Each number is 128 + 24 x the weight over its row's rms, rounded and kept within 0 to 255. Layers, rows and columns count from 0. The size above them is the row's rms in percent of the matrix's.

# layer 10 attention output (transposed), 64x64, rms 0.315, rows 20-40, columns 0-63
size [132 133 131 138 122 139 137 127 125 126 127 129  53  47  57  62  60  59  48  54  57]
[[110 139 123 187 106 125 158  91 143 157 151 143 139 120  96 133 120 111 100 163 120 136 142 132 128 131 118 111  76 120 103 133 121 130 108  88 115 140 120 120 163 102 113 114 139 100 162 132 145 120 123 138 148 130 119 121 119  76 186 158 131 176 120 185]
 [130 153  75 110 147 162 163 174 115 112 139 130 136  76 125 126 117 107 127 133  99 156 111 120  89 136 117 112 161 134 102 137 141  90 126 160 132 126 122 163 156 143  84 117 148 123 131 121 118 135 132  75 107 122 131 129  98 166 149 119 117 183 166 135]
 [151 175 109 102 109 141 136  92 124 111 147 143 134 134 113 112 132 112 230 121 132  94 130 153 127 131  85 134 131  89 110 160 130 106 133  99 142 171  96 135 144 149 115 136  92 155 111 130 131 136 127 171  98 106 133 142 149 118 119 123 120 144 119 117]
 [137 133 157 152 114 166 125  86  93 104 185 150 146 124 143 135 130 134 110 129 148  96 119 107  79 123 168 111  97 126 170  90 136 140 137 154 156 140  91 139 135 132 147 136 144  97  99 146 121 128 133 158  88  95 102 100 146 128 117 171 106 115 143 109]
 [104  81 125 112 156 100 130 143 124 126 202  87 117  97 117 138 105 155 103 189 150  89 163 127 105 102 112 133 136  92 111 159 132 145 137 139 117 123 124 173  95 108 110 121 127 116 113 144 134 168 140 142 141 128 154 155 152 119 125 127 108 131 152 142]
 [127 128  69 145 125 158 150 100 120 128 113 150 151 147 141 123 131 114 140 139 116 132 148  81  97 127 130 129 119 125 124 181 121 119 142 109  95 121 135 113 125  79 130 130 179 162 130 125 102 137 128 129 137 129 129 146 143 138  86 221 122 114 116  92]
 [114 131  93 127 149 127 115 149 154 129  86 138 102 124 109 132 154 147 100 154 143 157 121 139 135 135 152 107 136  87 148 109 109 101 112 132 149 225  92 102 113 146 100 122 162 106 124 122 110 130 135 146 124 170 131 177 127 111 131 112 133 113 159 111]
 [121 121 103 173 161 123 117  95  66 183 112 126 129 108 121 135 167 128 161 103 180 104  98 168 144 126 132  91 145 128 132 101 142 133 138 141 126 139 141 156 116 102 147 140 121 152 105 116 138 135 114  96 126 106 137 170 110 105 152 123 135 150  76 131]
 [133 127 134 134 116  90 106 121 127 148 100 120 170 126 141 134 158 136 161 119 163 162 106 118  93 125 140 149  62 105 117 135 134 129 136 133 141 147 124 134 124 141 144  76 140 125 170 129 135  98 128  88 152 142 120 127 163 125  42 109 123 151 124 156]
 [144 125 140 165 134 130 137 140 104 137 111  94 112 111  60 163 108 100 118 112  89 149  99  94 151 130 120 147 163 147 155 115 147 139 146  91 133 179 119 106 102 150 127 169 132 141 153 128 134 143 117 109 129  88 154 104 179  93 119 129 123 119 152 127]
 [ 95 125 157 123 167 115  96 163 119 131 128 158 123 123 117 108 162 111 123 133 117 115 146 133 111 122 104 164  81 155 135 156 114  98 143 163 145 166 104 109 167 120 121 188 152 153 117  96 146  88 135 122 130 105  95 136 144  93 155 109 106 151  95 140]
 [ 71  93 147 144  97 118 117  69 153 134 113 130 121  81 143 107 138 167 151 155 106 154 120 123 131 141 136 143 134 148 187 138 113 113 135 113 160 124 122 156 164 103 136 140 123 164 107 112 110 183 125 124 137 170 141  99 120 129 132 102 112 116  99 126]
 [124 139 118 117 145 140 111  95 105  76 160 119 114 158 112  84 135 184 132 127 126 143  79 124 129 136 131 135 152 106 141 110 143 142 204 135 139 115 177  91 122 140 129  81 125 125 162 157 117 102 139 139 139 118 130 109 165 147 126 116 110 149 114 151]
 [135 141 122 148  91  77 145 133 138 143  98 109 140 121 107 116 123  85 126 142 118 101 136 164 145 138 141 166 120  82 165 124 159 155 160  88 148 168 152 155 121 145 159  85 118 126 127 118 130 136  95 144 103 100 151 112 134 129  89 162 115 157  87 128]
 [123 112 142 155 118 126 120 123 130 117  86 125 115 102  75 111 110 139 139 103  91 128 137 195 115 125 164  73 143 111 157 134 162 128 142 130 149 153 133 115 142 134 134 123 146 113 126 135 114 122 152 133  82 118 142 182 163  87 171 125 132  82 117 123]
 [118 151  86  96 116 116 112 181 126  98  60 124 123 100 158 125 129 105 123 118 131 159 127 112 162 124 167 148 140 127 114 104  86 159 109 180 134 137 158 127 121 129 135 122 179 118 161 133 111 125 141  96 136 119 128 136 132 104 178 116 131 100 148 124]
 [108 126 131 139 129 118  91 116 142 131 100 141 111 128 111 146 121 125 150 104 145 150 132 128 145 159  79 139  65  99 133  68 139 152  97 121 136 137 170  95 137 125  98  88 131 132 120 103 141 169 151  87 136 119 156 138 145 137 143 104 150 176 164 126]
 [155 142 135 144 140 129 201  94 104  73 135 135 109 141  59 169 141 112 122 108 131 124 162 167 151 106 138 177 131 127 102 138 101 155 112 121 131 109 142  91 149 121 114 134 119 120 111 117 127  94 139 146 103 135 116 123 120 128 127 133 124  89 118 166]
 [127 138 123 127 102 130 112 146  92 114 135 125 128 144 136  89 120 154 112 103 106 150 140 169  65 129  96 148  99 126 119 140 119 148  94 157 109 118 108 144 146 124 133 147 134 147 153 144 132 102 153 104 141  78 131 131  51 120 174 172 141 153 137 138]
 [118 111 141 161 156  81 131 127 131 115 131 146  94 156  92 145  94 115 131 119 121  86 161 102 111 143 142 123 114 116 133 138 126 133 162 133 137 104 125 118 173 169 122  93  95  94 133 147  96 153 154 109 125 138 145 142  77 139  86 153  96 128 166 168]
 [161  95 172 133 126 147 152 142 133 160 111 136 147 116 144 168 102  64 112 120 105 118 146 183  94 118 126 105 132 135  88 119 116 104 158 129 154 133 117 113 114 190 115 176 158 125 126 130 121 115 118 120 123 118 139 112 109 134 139  77 120 101 140 140]]
# layer 10 attention value, 64x64, rms 0.348, rows 21-40, columns 0-63
size [125 130 119 123 141 128 125 128 134 124 118  55  56  58  67  71  63  51  57  68]
[[119 133  62  93 127 118 181 183 101 107  95 140 112  93 170 110  84 116 139 113 105 116  95 128 114 107 123 152 123 136 126 111 136  95 137 160 127 147 154 126 164  97 124 133 118 153 142 114 111 147 149 124 106 101 140 126 145 126 163 128 144 153 138 171]
 [140 144  94 145 130 114 123  98 120  86 146 166 144 148 142 132 145 131 170 140 117  96  80 134 116  80 110 113 138 102 131 114 149 125 108 134 108 167 102 136 129 119 118 102 125 142 171 137 132  78 133 126 124 140 149  91 157 144  82 114 128  94 182  94]
 [127 142 152 159 125 142 157  69 137  88 122 155 126 105 135 118 153 139 133 104 159 128 146 107 127 105 116 149 121 144 168 105 115 108 110 156 120  87 121 150 157 163 149 125 173 100  67 120 112  81 113 137 155 150 151  91 154 109 142 136 129 122 115 145]
 [ 84 154 116 132 127 144 118 144  84 120 140 117 155 116  91 116 168 113  71 149 126 134 145 125 106  94 104 134 155 107 158 109 172 166 118 126 133 130 131 153 163 105 134 115 124 137  70 115 148 135 168 131 123 127 146 138  90  97 168 142 108 122 167 135]
 [139 141 135 147 151 132 155 137 129 124  86 123 112 120 114 129 134 157 156 119 111 125 149 112 124 171 118 137 136 134 175 135 120 124 125 138  95  86 140 125  75  61 122 116 220 133 150  96 103 119 130 100 121 167 142 139 123 140 119 128 130 111 155 120]
 [154 100  84 114  98 102  95 157 123 117 122 155 121 109 104 107 148 165 112 164 154 123 146 117 132 137 168 135 121  86 130 131 141  49 137 151 123 153  88 138 119 127  87 150 110 112 129 106 151 150 160 131 138 157 132 138  90 130 134 164 140 134 111 119]
 [128 114 108 173 139 105 141 103 131 126 129 140  97 128 159 195 137 109 102 120 153  91  98 149 123 120 133  89 124  93 151  92 116 133 131 141 131 132 138 152 113 154 100 157 147 135 106 179 140 182 109  99 128 109 116 152 156  84 101 128 103 145 144 122]
 [125 122 160 102 153 142 109 127 149 170 138 183 157 142 156 127 153 108  97 133 147 159  95 127 102 162 130 171  99 100 102 112 117 109 173 132 125 126 148 118 102 103 154 128 137 131 114 125 149  86 109  78 129 129 118 126 192 116 116 134 151 103 129 139]
 [174 141 159 144 122 121 149 108  79 150 128 129 127 116  96 146  99 119  97 146 129 134 119  89 142 135  94 122 130 153 137 119 165  98 118  82 133 139 126 114 125 142  98 165 150 107 190 148 148 167 154 122 141  85 162 123 166  93 151 136 137 118 117 116]
 [143 118 151 162 132 104 118 119 157 133 104 128 110 141 162 133 130 126 111 158 115 129 138 109 161 106 109 149 120 125 143 118  77  90 173 139 129 140 104 154 195  73 116 192 114 121 140 112 137 106 129 134 140 130  90 111 128 134 153 141 120 116 158  82]
 [ 96  82 164 140 126  86 151 126 108 158 154 191 129 104 120  90 157 145 130 113 119 141 128 138 136 120 138 109 106 122 158 164 114 162 150  92 153  95 134 143 144 123 113 115 121 128 165 144 113 151 113 141 141 165  98 125 103  59 122 111 133 136 143 118]
 [ 97 113 120 108 115  96 110 139 114 135 139 116 146 117 171 134 157 114 141 103 122  85 158 113 174 104 138 134  98 163 143 146 160 125 128 145 130 176 129 113 137 168 142 184 127  86 180 122 140 139 142 129 146 175 106 126 130 127 101 141 117 126 149  81]
 [147 145 125 123 107 111 118 151 113 160 133 130 105 137 122 102 118 174 143 172 141 176 169 145 132 126 122 131 179 134 157 141 105  77 136 159 133 141 125 129 141 118  93 114 126 109 145 104  87 140  96 119 149  87 124 123 130 133 172 124 109 121 176  77]
 [ 96 119 106 125 131 165 127 169 151 172 118 120 135 116 206 128 141 120 131  84 106  86  90  95 131 143 118 131 121 137 159 162  96 146 111 115 113 140 124 119 146 152 143 107 122 152 169  96  80 115 117 152 148 110 121 160 150 127 113 142 134 143 117 144]
 [138 135 110 149 114 135 122 113 180 105 182 145 128 129 112 132 162  95 138 115 136  83 109 131  99 140 161  94 119 129 146 101 156 176  95 109  92 172 105 110 150 178 174 102 107 124 117 113 113 109 141 168 139 137 113 140 118 103 122 129 131 136 133 110]
 [139 108 153 125 112 144 148 101 129 108 157 138 131  60 138  98 141 148 157  81 145 110 123 124 109 116 162 140 123 155 156 134  97 144 151 137 169  96 117 156 138 150 141  91 108 118 141 124 109 119  90 172 126 176 151 128 149 128  98 115 120 109  78 115]
 [ 85 106  88 103 113  96 129 145 129 123 125 129 142 141 142 119 156 119  97 173  97 157 119 146 135 139 118 163 152 121 140 134 135 104 143 102  77 147 130 157  98  88  88 103 157 134 164 140 145 145 156 147 122  79 101 134 157  81 109 153 123 132 143 119]
 [148  75 108 143 149 136 108 139 127 112 131 157 170 140 114 125 124  91 125 121 118 139 108 149 166 151 100 112 152 146 115 145 161 174 113 147 110 126 142 103 127 178 155 150 143 137 153 161 184 119 115 147  99 114  97 166 133 134  89 102 121 167 116 139]
 [ 97 119 103 122 119 109 136 118 106 161 122 143 113 119 156 146 149 134 179 129 143 172  93 149 136  96  91 119 114 147 124 118  92 119 192 121 138 113 158 148 115 113 132 128 134  71 136 148 109 125 114 122 113 109  92 150 128 139 126 134 120 147 128  48]
 [117 107 141 130 143 139 120 140 171 143 100 156 141 165 132 105 148 137 116 147 150 145 112 149 116 145 122  98 113 110 118 198 111 155 114 118  95  99 164 172  67 100  83 105 121 177 131 141 126 130 148 130 140 110  96 149 145 121 127 161 137 141 133 140]]
# layer 10 attention query, 64x64, rms 0.18, rows 32-63, columns 0-63
size [ 90  84  89 104  98  74  85  87  87  81  89  97  85  94 101 107  82 104 101  89  79 101 102  92  70  87 107  82  99  92  96  79]
[[114 111 102 110 131 111 100  82  81 115  92 146 118  65 107 132 143 151 129 105 108 119 119 130 107 118  81 119 133 124  76  99 186  97 110 109 113 117 170 115  98 134  96 102 126 106 126 113 101 109 153 125 112 130 151 119 119 111 164 113 131 139 126 109]
 [148 115 127 131  74 144 118 100 111  87 155 101 138 124 173 138 105 111 109  94 135  88 167 113 110 145 111  94 153 138 159 153 128 157 149 123 111 162 126 133  98  94 141 140  92 108 122  84 118 144 150 141 132  83 153 106 111 148 118  96 146  91 123 138]
 [122  91 107  86 122 103 136 147 139 121 115  97 124 129 178 100 128 112 135 164 160  96 123 118 172  92 139 123 136 140 126 159 115  86 149 124  68 146  83 129 138 144 137 117 118 122 124  99 106 127 108 149 173 107 143 102 130 105  95 111 141 139  85 150]
 [122  97 154  89 102  85 144 135  94 109 111  96  76 115 131 115 109  95  92 136 111  93 125 130 166  89 130 144 155 138  93 128 106  94 105 132  87 144 122 125 104 130 156 109 128 153 152 118 129 134  90 139 137  80 139 128 104 122 114  84 138 103 108 126]
 [144 121 164  84 118 108 143 107 104 137 123  74 122 122 165 105 132 101 103 127 140  61 114 124 135 105  95 119 116 146 134 147  96 120 139 121  92 125  83 100 105 117 148 146 138 111 133  84 137 138  86 133 157  90 135 138 130 144  92 112 168 156 117 124]
 [ 65 126  76 102 179 127 135 126 111 126 114 140  87 112 124 119 123 143 109 105 134 138 126 100 114 132 148 118 117 116  99 114 123 106  89 103 118 117 137 103  93  99 149 146 118 115 113 147  73 131 153 105 108 127 134 161 165 127 104  89  92 160 142  93]
 [135 128 169 129 103 142 130 136 176  84 149 103 103 120 135 160 136 102 135 102 103 164 124 154 137 117  93 118 117 140 118 164 146 121 166  87 107 125 138 127 168 126 135 120 147 149 126  83 108 144 101 174 166 124 168 102 105 141 160 144 110 150  93 129]
 [118 130  96 127 175 109 138 151 173 126 124  90  91 130 132 137 113 135 136 140 156 140 145 126 167 121 115 150 143 116  79 186 126  93 127 125 130 160 124 150 153 163 149 120 119 193 153 140 110 175 120 152 117 104 149 103 129 128 107 122 151 155 152 137]
 [144 117 142 122 119 123 156 127 111  89 137  87 103 166 136 133 150 112  99 103  94 149 139 147 151 117 132 157 103 149 112 147 117 127 145 105 110 142 122 120 106 117 162 157 159 153 138 128 159 169  53 128 174 138 132 121 128 140 144  85 164 123 115 175]
 [166 132 118 162 126 152 148 108 158 118 147 113 148 129 154 159 134  94 167 106 141 141 165 133 118 139  88 154 127 175 102 170 145 143 156 111 125 147 136 147 174 139 111 157 132 118 134 151 111 126 132 154 110 123 145  74  95 154 156 173 147 151 149 142]
 [ 99 133 102 104 101 129 117 123 118 132 172 148 170  87 112 101 138 148  98 146 131 107 113 114 132 132 140 121 175 151 134 115 112 109 116 170 134 136 162 119 140  95 137 131 131 108 136 158 136  96 129 121  85 136  90 167 167 104  80 140 168 103  83 124]
 [110 112 137 127 110 110 138 122 130  73 136  77  98 132 158 129 133 120 135 112 146 126 143 151 154 118 107 148 162 145 143 172  96  82 116 133  97 115 150 151 137 135 166 110 113 181 137 117 138 207  99 149 124 125 154 110 123 135 125 121 158 109 114 137]
 [136 131 114  79 150 126 156 115 133 115 146  76 109 128 132 107 142 112  95 173 128 117 108 119 146  98  90 167  92 119 151 160 107 128 169 126 152 141 132 121 123 142 145 104 149 151 161  99 141 157  70 136 129 125 173 138 121 156  91 125 156 153 136 143]
 [143 151 121 104 170 146 161 116 139  68  84 127  69 129  75 125  98 106 117 132 106 157 162 126 148 110 139 141 111  92  88 122  97 133 116 112 114 116 144 111  96 124 117 119 110 103 103 147 121 140 134 116 142 106 117 122 157 116 110  86 148 108 159 153]
 [141 131 162 137  84 130 136 189 110 189 114 119 141 164 179 150 140 123 132 130 121 122 128 127 178 146 115 103 130 131 137 142 157 113 169 187 121 125 109 150 119 155 112  92 154 127 137 150 165 120  91 145 143 122 155 112 138 137 145 133 152 118 110 132]
 [100 105 101 143 134  99 132 129 112 105 123 121 120 146 154 132 146 136 121 106 152 123 160 160 151 158  83  76 153 125 133 158 152 107 131 133 111 128 140 158 117 138 115  97 110 158 140 113 137 182 110 166 104 127 134 117 117 155 179 117 206 121 135 125]
 [113 138 144 118 106 113 104 151  78 159 124 170 104 136 124 151  86 128 111  99 126 103 138 123 106 132 148 140 156 120 121  87 140 143  91  79 105 129 124 118  97 120 106 149 137  58 135 120 114  75 151 145 103 127  97 135 126 120  94 123  89 144 143 126]
 [123 131 174  79 116 132 168 102 128  85 137  69 130 128 163 136 120 109  86 128 119 113 125 135 132  79 111 150 140 168 133 133  94  87 124 117 111 126 140 131 110 126 123 106 122 154 125  89 174 145  87 151 139 120 132 104 111 118 114 109 149  93 109  99]
 [155 163 139 131  88 131 133 207 139 134 139 205 109 153 125 153 125 143 135 116 115 143 163 137 120 139 117 124 143 123 139 131 171 162 127 104  95 140 146 143  91 128 131 148 147 138 132  93 141  86 128 179 136 127 114 136 145 133 148 131 130 157 143 154]
 [156 134 109 165 130 108 126 146 149 139 108 114 120 171 118 105 104 147 171 100 135 133 104 134 152 139  75 147 119  81 107 151 149 115 151 114 147 131 135 172 112 184 145 114 147 125 135 150 110 175 136 111 137 119 171  90 102 117 103 136 173 141 128 132]
 [144 146 121 134 155 145 159  97 179  97 165  94 148 128 136 141 175 137 129 149 131 146 146 130  98 118 125 142 107 151  91 182 140 135 159 130 125 125 157 135 141 113 165 149 139 171 135 146 134 181 132 113 156 137 154 108 153 150 140 129 182 113 113 145]
 [122  86 124 118 187 155 145  84 122  92 130 163 128 111 112 129 131 122 123 136  81 134 151 104  94 133 102 118  84  97 114 125 145 128 143  98 135 142 154 106 128 126  86 115 106  72  88 131 108 100 147  82 113 127  97 114 121 126 142 111 113 103 122 142]
 [116 108 147 138 143 104 127 115  97  74 116 113 107 119 156 105 150 124 161 125 104 136 160 151 153 115  98 130 122 138 110 164 116  97 152 139 107  95 145 143 118 151 165 131 130 162 163 161 128 186 120 114 154  96 157 106 103 127 145  81 174 113 129 118]
 [106 163  92 141 138 139 116 151 177 168 147 157 135 118 127 125 141 151 135 113 114 134 104 104 136 116  64 123 144 111 132 120 159 132  98 116 158 164 187 108 142 126 135 132 151 126 136 130 116  83 120 114  98 155 123 181 145 151 104 164 114 143 138 157]
 [141  85 130 101 132 142 166 126 145  98  95 160 104 113 121 110 126 101 128 123 121 135 165 126 111 124  57 108  98 117  96 128 138 150 137 100 134 133 153 176  93  93 139 100 108 125 113  97  94 149 118 145 137 118 126  87 102 118 169  97 141 114  96 124]
 [112 136 134 132 165 129 127 129 143 136  87  99 106 115 156 120 110 158  93  88 133 155 149 108 128 153 139  93 143 144 141  94 108 134  82 135 116 141 104  89 127  98 100 122 111  93  99 106 124  87 169 152 149 122  98 147 148 140 138 115 120 174 150  77]
 [171 168 103 108 154 147 162  97 142 162 131 155 161 104 109 149 153 141 159 118 159 124 130 117  83 163 109 137 127 166 116 126 130 130  96 137 152 140 147 136 143 123 105 159 125 121  85 148 164  81 165 123 124 135  86 116 120 134 130 163 114 126 142  88]
 [121 125 136  85 142 130 148 109  88 129 118 131 115 131 116 135  93 112 113  82 139 116 119 114  99 133 115 125 114 133 134  83 137 121  61  94 104 146 143 120  98  95  83 119 120  97  97 110 150  85 113 128  94 136  85 121  95 121 115 100  78 115 123 113]
 [129 154 109 154 102 122 119 158 122 147 143 159 140 158 138 143 129 130 139 105 171 127 162 155 147 167 167 167 143 197 117 120 143 167  93 109 118  98 146 151 147  95 135 130 148 122 152 169 121 102 154 148 127 169 147 112 120 126 159 145 148 135 114 107]
 [195 147 146 142 120 113 128 169 135 160 124 171 149 135 130 136 154 176 185 137 138 127 134 123 121 125 124 135 133 131 122 167 133 129 160 143 128 144 101 163 131 189 153 196 142 144 123 141 135 116 117 136 140 110 118 109 138 118 138 161 129 138 170 138]
 [145 137 126 131 150 131 141 107 174  97 125 127 126 134 141 129 169 108 135 154 118 160 133 148 180 137 113 100  97 154 125 127 139 134 165 144 119 116 154 131 173 120 147 106 135 174 120 149 130 179 126 143 194 129 171 130 128 148 193 122 146 140 130 125]
 [152  90 126 136  83 124 156  96 126 137 141 105 139 126 127 191 148  90  97 114 126 112 129 136 113 110 147 178 107 171  65 156 146 120 143  96 150 155  86 123 147 135 131 146 143 120 115 162 150 140 110 125 121 119 138 114 135 171 139 139 138 153 144 157]]
# layer 10 attention key, 64x64, rms 0.19, rows 32-63, columns 0-63
size [ 69  74  79  95  77  61  77  73  75  64  82  86  76  75  84  98  70  90  81  79  71  85  82  76  57  82  94  73  83  71  83  64]
[[155 148  89 144 128 124 136 120 105 155 106  80 165  91  99 134 131 135 151 147 136  95 110 156 108 123 131 106 123 137 114 157 136 123 115 138  82  89 143 167 122 199 100 101 176 177 118 106 109 151 130 126 103 104 106 119 128 114 134 131 128 134 144 142]
 [134 136 128 155 101 176  95 122 121  90 146  97 148 125 125 115 135 110 105  70  96 130 155 145 121 175 116  71 144 105 124 141 122 156 116 121  83 129 134 116 137 107 132 131  93  98 102  95 101 107 124 183 131 118 116 146 120  92 154 101 122 122 138 118]
 [142 158 116 159  99 123 105 145 127 140  98 142 141 100 125 107 155 124 147 135 130 151 111  94 164 113 137 116  93 167 102 141 139 152 164  99 113 105 125 156 133 119 138 157 108 178 122 159  95  93  81 114 115 142 148 166 178 116 109 152 163 130 141 153]
 [140 139 115 128  74 133 118 117 139 128 124 134 114  78 126 174 140 150  87 100 152 126 115 108 144 104 150  99 123 167 109 101 132 169 157 108 128 114  80 111 127  94 101 166  98 147 103 139 122 101  70 101 111 122 135 103 134 110 146 151 149 106 143 116]
 [147 162 146 147  34 136 131 117 103 159 139 121 114 127 146 161  91 112 154  82 109  95 114 121 131 131 104  97 133 156 160 125 149 169 133 105 124 100 119 111 178 126 143 114 161 149 121 141 105 126 119 130 121 132 146 152 160 136 138 125 156 146 136 117]
 [114 160 135 119 175 123 168 110 141 100 118 132  93 126 159 140 139 154 105 115 140 112  95 105 142 104 146 122 136 120 137 109 130 103 122  95  75 151 118 125 106 135 106 152 113 138 176 134 148 198 135 100 127 110 159 190 153 143 119 139 146 146 141 135]
 [123 146 142 142  98 121 124 170 168 180 141 154 157 145  96 133 110  88 140 162 125 144 117 131 120 141 122 122 119 120 151 129 163 140 128 163 135 126  97 169 118 154 108  76 136 167 139 102 138 125  84 143  72 121 141 106 107 105 124 153  96 123 127 161]
 [133 162 130 131 108 109 149 170 169 151 130 148  98 126  92 174 178 134 108 125 125 130 100 113 117 141 113 112  90 134 129 125 184 103 137 118 135 130  69 147 123 124 109 167 102 176 172 160 119 139 107 112 110 127 143 126 140 127 127 177 139 127 125 126]
 [117 131 158 134  58 115 115 145 120 162 119 161 163 159  93 150 109 101 160 122 128 126 111 116 124 150 114 119 151 139 156 126 174 145 131 138 136 103  80 151 143 127 106 102 166 170 147 124 135 140  89 122  88 131 119  92 108 126 135 130  79 112 145 139]
 [151 150 150 140 133 130 134 153 138 147 148 135 140 150  57 124 139  81 156 151 113 100 139 130 112 155 126 124 106 112 146 142 164 129  98 103 133 141  93 152 154 179 116 105 150 132 167 133 110 102 114 166  82 132 132 107 139 112 144 141  95 137 157 174]
 [ 95  99 159 137 131 130 157  89  97  81 132  84 128 124 109 119 124 107 136 163 175 100 165 131 146 118 128 134 169 102 147 116  91 168 125 148 140 116 132 144 152 144 188 163 159 112 160 118 121 130 118 136 118 132 123 162 164 126 109 113 161 132 131 120]
 [110 126 134 158  72 126 122 217 167 158 132 151 130 140 105 148 154 117 117 109 141 145 127 114 124 130 134  88 125 148 162 118 151 145 113 124 135 100  60 140 130 122 142 142 117 168 123 128 119 139  98 117 105 139 140  86 145 101 149 147 118  99 141 125]
 [155 137  90 144  76  92 107 100 142 105 150 139 107 165 142 154 140 130 144 120  86 156 111 120  93 138 117 122  94 141 158 113 141 136 108 140 121  97  81 108 144  92  94 125 164 138 158 141 120 136  81 130 131 116 140 116 123 132 114  94 162 152  93  97]
 [164 125 112  79 169 151 177 116 112  74 107 138 135 126 109 178 141 175 106 128  99 147 128 133 182 152 151  99 132 144 142 110 131 120 161 158 120 103 108 105 134 106 105 150  98  99 139 134 115 160 119 107 144 120 146 119 143 123 114 106 149 147 116 144]
 [ 97 108 119 152  88 121 118 159 118 180 117 152 151 125 125 132 136  97 186 112 121 144 123 126 102 157  95 130 150 139  93 129 143 134 145 173 133 132 178 156 145 136 118  98 170 122 123 153 129  92 116 106  69 130 129 115 107 144 118 159 102 125 105 146]
 [115 124 110 153  98 126 106 186 130 158 115 113 114 131 104 131 150 117 151  85  85 133 130 135 101 168  99  43 126 141 122 139 140 131 122 102 129 102 123 171 153 141 120 108 153 148  96 121 118 129 146 124  93 128 102 116 129 161 149 122  84 118 114 112]
 [129 151 120  98 174 149 141  85 123  93 123 108 115 100 149 134 122 156  76 149 140 116 144 117 173 114 141 141 138 150  72 132  99 138 127  83  93 157 164  99 120  91 135 145 111 108 114 139  99  96 152 126 164 126 145 165 139 125 130 138 162 132 130 135]
 [125 130 137 142  79 118 155 152 151 118 143 120 139 130 108 143 137 123 132 121 111 146 145 101 139 129 120 108 128 196 158 119 141 139 117 128 127  80  90 130 140 131 146 109 146 179 128 141 149  97  74 130 107 138 120  62 113  79 154 129 143 112 102  94]
 [ 95 107 148  86  86 125 141 131 139 186 120 168 165 126 113 156 102 114 132 172 103 118 126 130 114 141  86 127 150 117 106 154 117 145 133 153 130 129 120 150  85 102  90  89 153 133 127  94 122 111 136 140  68 124 125 120 111 101  91 121 102 122 120 123]
 [150 135 144 150 114  98 108 139 120 168 130 163 175 149  64 128 128 108 138 132 151 130  91 110 109 159  64 129 119 119 145 146 176 103 125 151 105 127 121 149 127 127 117 161 122 123 155 162  70 148 121 127 106 135 159 124 136 117 140 165 148 136 121 133]
 [116 133 161 141  96 111 125 159 112 163 134 151 153 168  79 139 134 104 173 136 129 110 118 134  87 146 107 112 138 111 179 128 165 123 115 149 138  94  86 152 141 167 122 100 151 168 163 128 147 159  95 144  91 130 122 116 108 108 133 135 109 125 146 144]
 [175 123 114 129 214 158 141  79 111  69 136 111 124 128 147 103 134 168 126 124  92 145 135 145 148 128 143 115 120 132 101 148 114 124 135 120 115 142 165  98 138 121 137 124 102 107 120 131 136 127 126 117 174 114 139 163 143 125 141  78 159 134 106 141]
 [142 143 135 194  85 111 130 160 135 182 119 166 145 155 100 136 124 115 153  91 144 119 119 122 106 128 120 102 141 109 157 139 160 137 130 127 121 108  77 174 147 164 122 136 154 168 127 124 132 155  85 128  98 111 123  93 120 110 142 142 133 107 148 143]
 [125 109 136  91 193 156 157 100 150 122 139  99 120 144 163 152 137 113 136 172 115 113 145 157 133 135 105 151 142 126 155 115 105 142  85 163 138 173 162 119 107 138 132 169 133 132 180 110 122 118 151 107 126 102 158 145 125 153 101  87 120 137 139 130]
 [164 105 110 139 169 182 125 129 162 116 135 160 132 122 131 136 126 173 130 115  71 139 100 188 103 118 110  84 118 173 101 163 149 137 153 110 131  82 122 124 117 120 104 120 105 125 106 111 128 145 130 150 107 136 127 114 136 106 160 135 142 155 101 132]
 [ 87 118 154 114 136 109 189 133 130 122 108  65  84 107 168 126 116 105 137 100 112 133 135 118 154 122 122 125 144 104 134 119 117  68 123 102  92 126 136 153 119 156 142  75 105 129 117  93 130 137 142 143 109  90 100 134 130 136 131 139 112 162  99 143]
 [149  83 143  84 173 138 199  94 112  92 151 109 117 105 135 121 145 135 122 126 131 106 144 140 100 129 107 172  99 129 116 144  81 105  95 108 158 149 136  95 133 144 154 128  98 120 142 149 159 130 172 154 145 142 107 127 158 132 134 122 135 143 135 117]
 [139 108 109  91 170 151 150  95 123  66 135 104  99 106 167 122 123 151  85 121 129 139 134 130 152 120 134 128 104 165  84 135  93 114 107  91 116 136 152  86 106  72 128 130  88 123 108 146 140  90 140 115 162 129 129 134 133 135 139 108 138 120 107 121]
 [ 93 123 146 120  98  91 116 147 122 158 126 159 139 152  89 117 129  70 149 161 175  80 130 122 126 134 133 150 132 129 120 121 137 133 111  98 123 112 105 165 122 153 117 105 158 144 136 129 120 120 117 144  49 151 118 110 122 124 127 175 107 128 139 165]
 [145 141 156 136  93 117 162 148 133 205 135 164 165 119 101 148 131 133 138 129 133 118 113 127  98 121  80 170 150 107 142 173 147 131 131 144 178 135 120 151 130 162 113 152 150 136 166 152 117 132 150 151 109 150 116 127 148 120 119 141 106 105 161 102]
 [120 134 127 160  96 119 126 155 159 191 131 153 154 150 110 134 116  94 181 129 126 137 115 139 118 153 129 105 119 124 164 124 148 127 133 164 147 109 100 166 140 163  97  88 148 160 124 114 165 163 103 136  71 130 115  98 119 136 134 139  99 134 136 151]
 [147 145 137 109 110 114 120  99 133 148 146 117 166 110  50 154 123 103 150 120 120  82 144 109 109 131 144 128 133 127 128 111 185 167 121 117 143 148 119  83 154 130 116 105 132 132 133 146 142 128  95 107 104 159 124 114 137 140 153 156  74 149 167 154]]